From a checkpoint of a small transformer trained on Wikipedia: vocabulary 4096, 110M tokens.
Each number is 50 + 10 x the weight over its row's rms, rounded and kept within 0 to 99. Layers, rows and columns count from 0. The size before them is the row's rms in percent of the matrix's.

# layer 4 MLP down, 64x128, rms 0.0647, rows 0-50, columns 64-127
100:51 35 48 51 60 59 28 40 44 43 49 56 49 44 46 52 42 50 41 36 26 54 57 53 46 42 44 65 33 52 37 43 39 38 37 47 52 52 53 40 41 43 49 46 49 62 61 73 43 48 65 26 44 31 62 61 47 62 60 69 53 52 52 55
104:53 46 40 66 47 50 55 49 54 42 47 43 66 63 60 68 43 37 57 62 40 52 36 42 66 51 47 48 44 52 43 46 49 48 37 43 49 36 42 47 38 42 35 30 40 66 59 26 43 55 51 65 44 46 53 61 54 59 64 56 30 52 43 45
076:61 44 51 32 55 50 65 68 72 48 42 58 59 46 41 41 56 52 47 57 60 33 47 56 48 69 46 50 53 49 53 31 30 58 42 45 47 43 45 48 36 57 61 38 40 49 44 39 62 53 48 37 61 53 52 57 54 45 46 60 36 53 58 45
103:42 56 58 54 53 60 58 65 53 58 54 32 46 45 45 39 63 62 48 47 48 46 43 35 38 29 44 39 49 34 74 23 63 44 50 46 62 44 63 33 46 44 49 34 36 45 49 42 53 35 57 61 71 50 41 76 57 53 36 42 51 44 58 55
084:66 62 47 46 53 52 53 64 48 49 39 47 53 50 44 54 34 54 48 62 62 63 61 58 52 45 45 34 66 57 50 41 52 42 45 58 50 69 56 56 50 41 36 43 38 53 36 51 67 40 36 56 61 46 56 60 42 44 40 45 52 58 56 61
102:57 66 56 48 48 62 44 49 45 45 58 35 60 56 47 47 42 48 38 43 54 51 43 60 49 48 49 48 61 49 50 62 63 57 65 43 57 40 46 62 31 37 39 45 44 60 52 36 54 47 58 65 57 88 48 42 61 57 34 57 45 30 56 50
108:49 44 67 35 45 37 61 57 48 67 51 37 64 50 55 43 51 45 53 47 39 65 43 36 65 38 46 49 37 66 55 31 61 49 24 42 48 48 54 58 46 58 40 44 53 47 45 43 30 39 43 45 56 50 39 29 41 52 60 70 36 39 46 47
105:47 40 36 31 40 41 43 46 62 65 42 59 41 58 37 57 44 48 50 59 55 40 62 44 52 40 46 36 57 68 54 63 46 54 48 24 43 50 54 61 58 54 58 36 59 42 47 51 36 66 60 61 50 60 55 70 58 48 47 57 46 54 50 48
099:53 51 67 46 41 50 50 47 56 48 58 54 66 43 62 52 52 53 47 25 38 55 43 57 35 42 50 41 44 43 38 44 43 36 49 50 69 62 72 50 33 61 44 62 54 37 47 34 28 62 46 43 37 33 57 57 52 26 45 33 54 50 38 55
088:54 54 38 63 42 49 47 32 55 50 50 53 28 34 35 62 60 53 56 51 30 68 44 55 14 57 58 54 46 66 41 46 54 53 53 67 50 66 43 42 53 45 44 35 36 45 48 67 36 48 47 57 56 50 54 44 51 50 76 69 36 39 34 51
111:55 61 62 48 44 61 50 54 43 47 41 37 54 44 72 66 46 27 42 33 44 74 39 47 35 43 61 49 46 42 51 41 56 50 59 48 58 47 66 31 53 44 66 50 48 65 58 55 49 35 46 44 45 60 53 45 35 54 36 35 47 51 55 65
090:67 44 67 41 49 58 67 50 67 27 58 36 54 48 43 58 62 42 66 55 45 64 56 42 55 45 38 58 56 54 53 60 63 43 41 40 73 51 44 44 49 53 49 48 33 49 53 39 47 56 43 62 54 47 43 47 58 33 56 52 68 33 69 45
087:65 55 41 35 49 47 61 70 26 56 53 47 58 38 59 54 63 33 51 55 49 64 55 37 50 42 62 26 50 66 38 57 66 63 65 51 57 66 56 76 64 35 69 54 62 59 39 64 46 59 37 38 61 51 60 37 48 45 53 57 50 44 49 47
137:51 57 61 36 65 55 53 44 59 37 53 38 63 47 60 50 59 46 57 39 45 42 64 44 42 32 63 59 64 48 51 54 69 32 72 35 57 46 59 55 61 48 50 33 36 54 59 62 53 45 51 39 49 51 40 47 44 48 37 52 46 58 49 59
083:56 59 71 47 38 55 65 56 58 52 64 38 43 61 49 69 51 56 37 34 50 42 47 61 36 59 40 59 48 46 43 50 33 55 69 55 64 68 36 50 46 37 67 65 56 49 42 67 49 64 48 41 46 65 53 59 61 48 45 51 47 54 39 50
090:53 45 48 48 57 61 41 39 72 48 50 45 53 56 45 68 34 52 47 60 54 50 40 60 46 35 63 48 49 55 68 53 47 56 59 48 55 41 53 65 56 56 36 53 47 47 57 32 55 45 57 56 36 33 55 52 58 40 42 49 57 46 56 58
093:46 57 55 51 65 35 50 56 55 41 40 42 49 60 45 52 50 49 57 55 41 45 48 41 46 39 32 60 40 58 39 48 53 59 35 64 54 45 51 55 47 53 55 42 45 43 52 45 58 77 51 60 50 50 36 49 64 50 57 30 63 46 50 42
107:60 60 51 54 59 54 57 38 57 53 57 52 40 51 34 65 44 49 53 61 59 50 35 59 75 65 40 50 56 56 50 64 36 48 32 54 49 48 30 38 64 45 49 61 49 39 38 39 57 51 59 57 50 47 48 72 74 55 62 55 54 24 54 49
110:55 49 62 34 63 58 45 43 49 44 58 56 23 40 59 54 59 34 43 37 62 57 43 59 59 65 64 53 59 49 46 49 63 38 58 51 47 54 37 58 51 58 41 55 58 52 48 51 63 67 60 41 60 60 36 37 55 56 60 66 59 39 62 47
088:47 42 42 34 59 67 66 53 66 31 37 52 55 46 53 37 55 65 31 38 53 41 42 47 56 46 72 36 16 53 35 61 42 40 65 32 52 58 37 57 42 38 70 35 51 70 45 44 58 62 38 51 59 53 38 55 41 41 51 47 41 31 59 53
101:56 49 32 37 57 59 55 54 46 45 60 60 47 45 49 54 59 54 43 47 36 64 46 44 22 54 40 55 43 53 52 59 60 46 39 59 62 42 46 57 50 67 72 38 42 65 54 41 40 61 48 42 36 42 63 47 44 55 35 54 35 60 49 63
084:44 34 48 45 40 67 29 31 47 43 46 52 47 57 57 57 52 40 62 63 50 56 51 34 81 55 56 50 55 64 55 61 46 68 30 62 38 46 44 47 59 43 37 53 42 52 45 58 47 46 69 47 47 46 45 34 40 50 42 42 59 47 55 62
095:52 50 57 45 73 50 57 75 55 47 54 41 59 40 57 52 40 14 27 52 51 49 57 57 56 55 48 46 60 54 46 34 38 30 50 54 46 43 55 55 52 53 54 49 42 40 59 66 75 58 29 51 43 63 58 39 35 53 63 47 75 50 59 55
085:62 34 59 32 28 61 55 48 50 62 42 60 41 52 44 46 51 51 43 37 76 61 55 73 57 51 33 59 53 62 38 57 60 50 55 63 52 53 45 51 55 62 32 43 42 31 50 55 50 42 54 44 44 69 39 57 45 60 53 63 40 46 32 52
098:44 41 64 48 57 42 65 52 49 39 71 45 54 41 73 47 56 35 38 39 50 39 77 53 70 55 69 54 59 35 62 48 42 54 45 38 42 62 49 45 50 65 44 49 40 51 47 43 50 44 42 49 37 48 35 46 40 53 65 69 64 36 31 63
149:43 53 51 57 64 61 45 56 46 55 44 56 49 49 63 63 27 51 62 59 58 53 49 67 58 66 58 65 46 47 60 42 41 50 54 50 36 61 43 61 27 56 57 51 48 51 77 42 59 36 40 58 49 52 55 46 42 69 54 52 53 45 54 50
106:49 46 46 57 53 47 35 68 42 69 53 60 64 39 67 69 45 61 42 52 51 36 31 42 37 56 61 38 52 49 52 27 57 39 53 45 45 75 67 47 50 34 58 57 57 53 51 47 52 44 52 66 54 42 59 62 43 51 42 36 48 48 53 47
092:58 46 44 57 48 49 57 45 28 46 43 53 54 51 46 52 56 58 46 32 41 52 48 66 54 55 55 61 53 39 64 35 56 37 53 44 44 42 30 45 53 23 58 43 44 56 46 61 56 69 54 45 37 53 39 58 35 41 52 57 48 48 46 53
085:46 52 48 69 47 42 55 74 48 51 35 52 37 50 49 59 57 41 37 54 44 60 57 38 45 55 51 35 48 53 49 55 61 56 59 42 50 54 48 40 37 52 30 35 62 48 54 53 51 44 42 66 45 41 54 47 62 39 51 64 31 54 70 40
105:36 48 50 59 45 69 69 68 59 47 43 42 53 50 61 35 56 44 64 38 49 53 50 54 49 42 37 46 38 38 43 44 53 51 33 31 63 54 61 53 48 36 54 42 38 48 51 61 52 72 34 58 44 54 40 38 44 56 49 43 52 67 53 52
087:58 33 49 49 72 62 50 48 61 60 41 50 52 50 57 46 46 33 47 63 63 55 46 51 37 48 45 59 46 59 57 62 71 23 64 56 29 37 47 38 56 59 69 46 38 53 49 42 53 45 63 53 53 37 45 46 41 50 49 66 38 55 45 42
122:44 41 43 49 41 58 54 57 56 51 69 39 54 40 34 48 57 49 67 53 44 54 65 37 29 37 50 57 40 61 39 42 65 42 43 41 46 50 42 61 61 49 52 41 48 36 44 62 48 37 49 46 60 40 40 39 58 61 39 58 31 66 56 59
085:42 50 49 49 54 22 63 42 35 35 36 45 50 76 38 67 37 46 32 64 65 48 58 58 44 56 59 46 56 40 59 53 57 48 55 50 57 59 42 53 55 64 45 46 55 45 52 42 62 60 53 52 60 57 39 43 55 54 45 70 43 40 57 55
103:46 75 34 41 46 31 48 33 51 30 43 46 45 34 57 34 42 44 53 42 48 43 51 68 59 57 60 47 44 45 69 61 49 76 57 43 49 55 60 57 49 65 49 37 68 44 58 50 32 42 45 54 67 47 51 45 39 43 53 58 60 43 47 55
092:42 42 58 50 48 50 59 40 57 47 37 38 45 46 51 56 56 46 60 53 62 57 53 59 22 51 35 47 69 48 44 47 44 50 39 57 28 54 59 53 62 48 46 52 52 51 79 55 58 37 54 61 32 58 57 28 39 69 59 53 58 49 51 58
094:49 37 34 40 48 51 33 46 45 70 63 67 34 46 57 44 37 59 46 60 58 71 49 50 54 58 33 68 60 55 45 58 38 39 53 43 49 52 54 60 33 79 61 50 64 52 48 46 57 57 49 55 68 58 55 56 54 59 67 42 46 45 56 56
091:52 38 47 57 43 52 56 36 61 44 46 62 56 38 46 40 49 42 34 41 46 42 64 79 60 46 43 63 37 28 73 66 50 44 44 47 39 49 37 48 43 60 52 41 37 63 55 49 70 50 60 50 57 58 52 51 55 49 49 60 62 38 43 61
091:38 39 46 42 66 57 52 50 52 58 60 70 66 57 56 53 34 52 33 67 37 35 60 60 38 49 38 41 46 62 48 46 61 58 32 40 52 62 53 41 61 54 30 43 49 55 38 42 62 50 42 62 56 35 56 38 50 47 54 30 29 71 44 51
100:49 54 53 41 61 49 66 64 68 51 53 32 39 41 69 59 46 43 50 36 62 60 50 51 56 36 63 43 66 62 56 37 50 45 49 43 52 51 57 34 38 43 44 30 35 64 58 59 59 40 37 50 71 52 46 54 58 56 34 46 41 47 67 36
102:45 64 42 56 57 58 55 50 49 49 60 55 56 40 50 46 42 48 67 60 43 47 52 30 67 45 58 62 28 49 68 54 63 53 54 34 39 47 28 60 50 39 58 44 42 43 58 34 34 40 45 64 49 39 32 46 63 54 55 40 35 66 49 57
090:49 62 51 57 47 49 50 45 53 64 39 54 54 37 78 59 58 51 42 51 47 49 46 43 59 57 52 51 65 51 49 56 51 59 62 76 46 52 42 50 56 50 53 61 55 66 44 66 52 33 53 48 35 40 55 53 39 33 53 46 43 57 50 48
122:48 52 68 46 53 45 56 61 69 45 61 52 55 44 51 46 67 40 67 37 56 47 54 45 43 60 44 44 56 56 43 44 66 36 45 35 53 48 52 53 41 52 55 50 24 42 41 57 57 60 38 41 48 50 37 45 48 51 56 53 51 40 59 44
097:60 49 48 62 47 64 48 49 59 58 45 37 58 30 47 45 65 26 50 56 52 53 53 54 51 41 61 55 42 45 44 56 48 42 56 43 48 46 67 48 55 64 49 56 51 57 49 42 61 62 26 66 40 53 37 50 50 52 68 54 44 41 69 36
096:48 33 54 53 58 57 48 44 42 51 48 66 50 61 50 42 48 41 53 49 50 48 49 47 51 47 51 45 58 35 71 38 51 37 35 63 57 44 46 41 38 37 29 50 30 45 55 50 64 49 56 37 63 51 53 40 43 46 39 55 71 54 47 62
092:33 54 40 63 38 25 44 47 56 43 52 48 32 51 48 31 58 59 45 58 36 62 51 36 52 53 44 51 55 45 65 65 33 45 70 48 41 63 56 49 64 39 56 36 49 56 55 47 40 49 56 47 52 51 63 55 45 52 42 47 60 31 55 54
099:41 59 50 60 45 66 51 53 54 42 41 65 58 49 57 56 56 59 49 68 30 54 73 50 69 43 51 37 44 49 43 41 37 44 54 40 47 65 38 32 61 43 38 61 63 63 66 51 32 59 61 22 41 63 44 59 52 47 56 48 38 48 48 50
112:45 50 48 59 49 56 43 43 36 55 31 56 46 47 40 49 51 43 64 25 35 61 52 50 53 51 61 36 45 48 77 72 50 58 61 50 42 64 31 50 43 43 52 46 45 50 38 48 47 47 49 68 53 36 42 64 48 46 57 66 51 66 49 48
095:52 81 60 53 55 56 55 49 55 53 51 43 51 50 51 65 48 48 36 49 58 44 43 57 42 42 62 51 53 44 73 61 68 51 68 37 41 61 35 56 49 40 46 56 38 37 51 65 45 54 46 56 49 38 62 56 76 48 39 61 48 44 42 54
100:39 50 57 49 36 35 55 35 51 54 62 31 46 44 38 50 38 63 58 46 45 36 48 51 63 49 51 51 54 71 36 45 42 66 50 48 63 37 59 46 47 52 41 38 36 35 54 43 30 37 50 52 51 39 36 55 52 41 45 47 37 57 62 50
093:48 37 45 55 59 50 39 41 56 76 34 48 30 48 53 42 46 63 45 39 46 52 35 58 57 58 47 58 48 40 55 61 44 40 60 51 43 57 54 39 49 48 50 68 32 45 54 56 44 42 80 66 47 65 49 44 69 66 52 56 49 41 59 66
115:27 52 48 58 58 60 57 41 25 19 51 41 68 68 41 45 49 52 49 48 35 58 58 56 54 32 57 37 52 32 64 38 52 54 51 37 53 39 62 46 46 46 37 36 44 50 66 35 54 51 56 38 48 42 52 58 44 47 36 28 47 59 39 49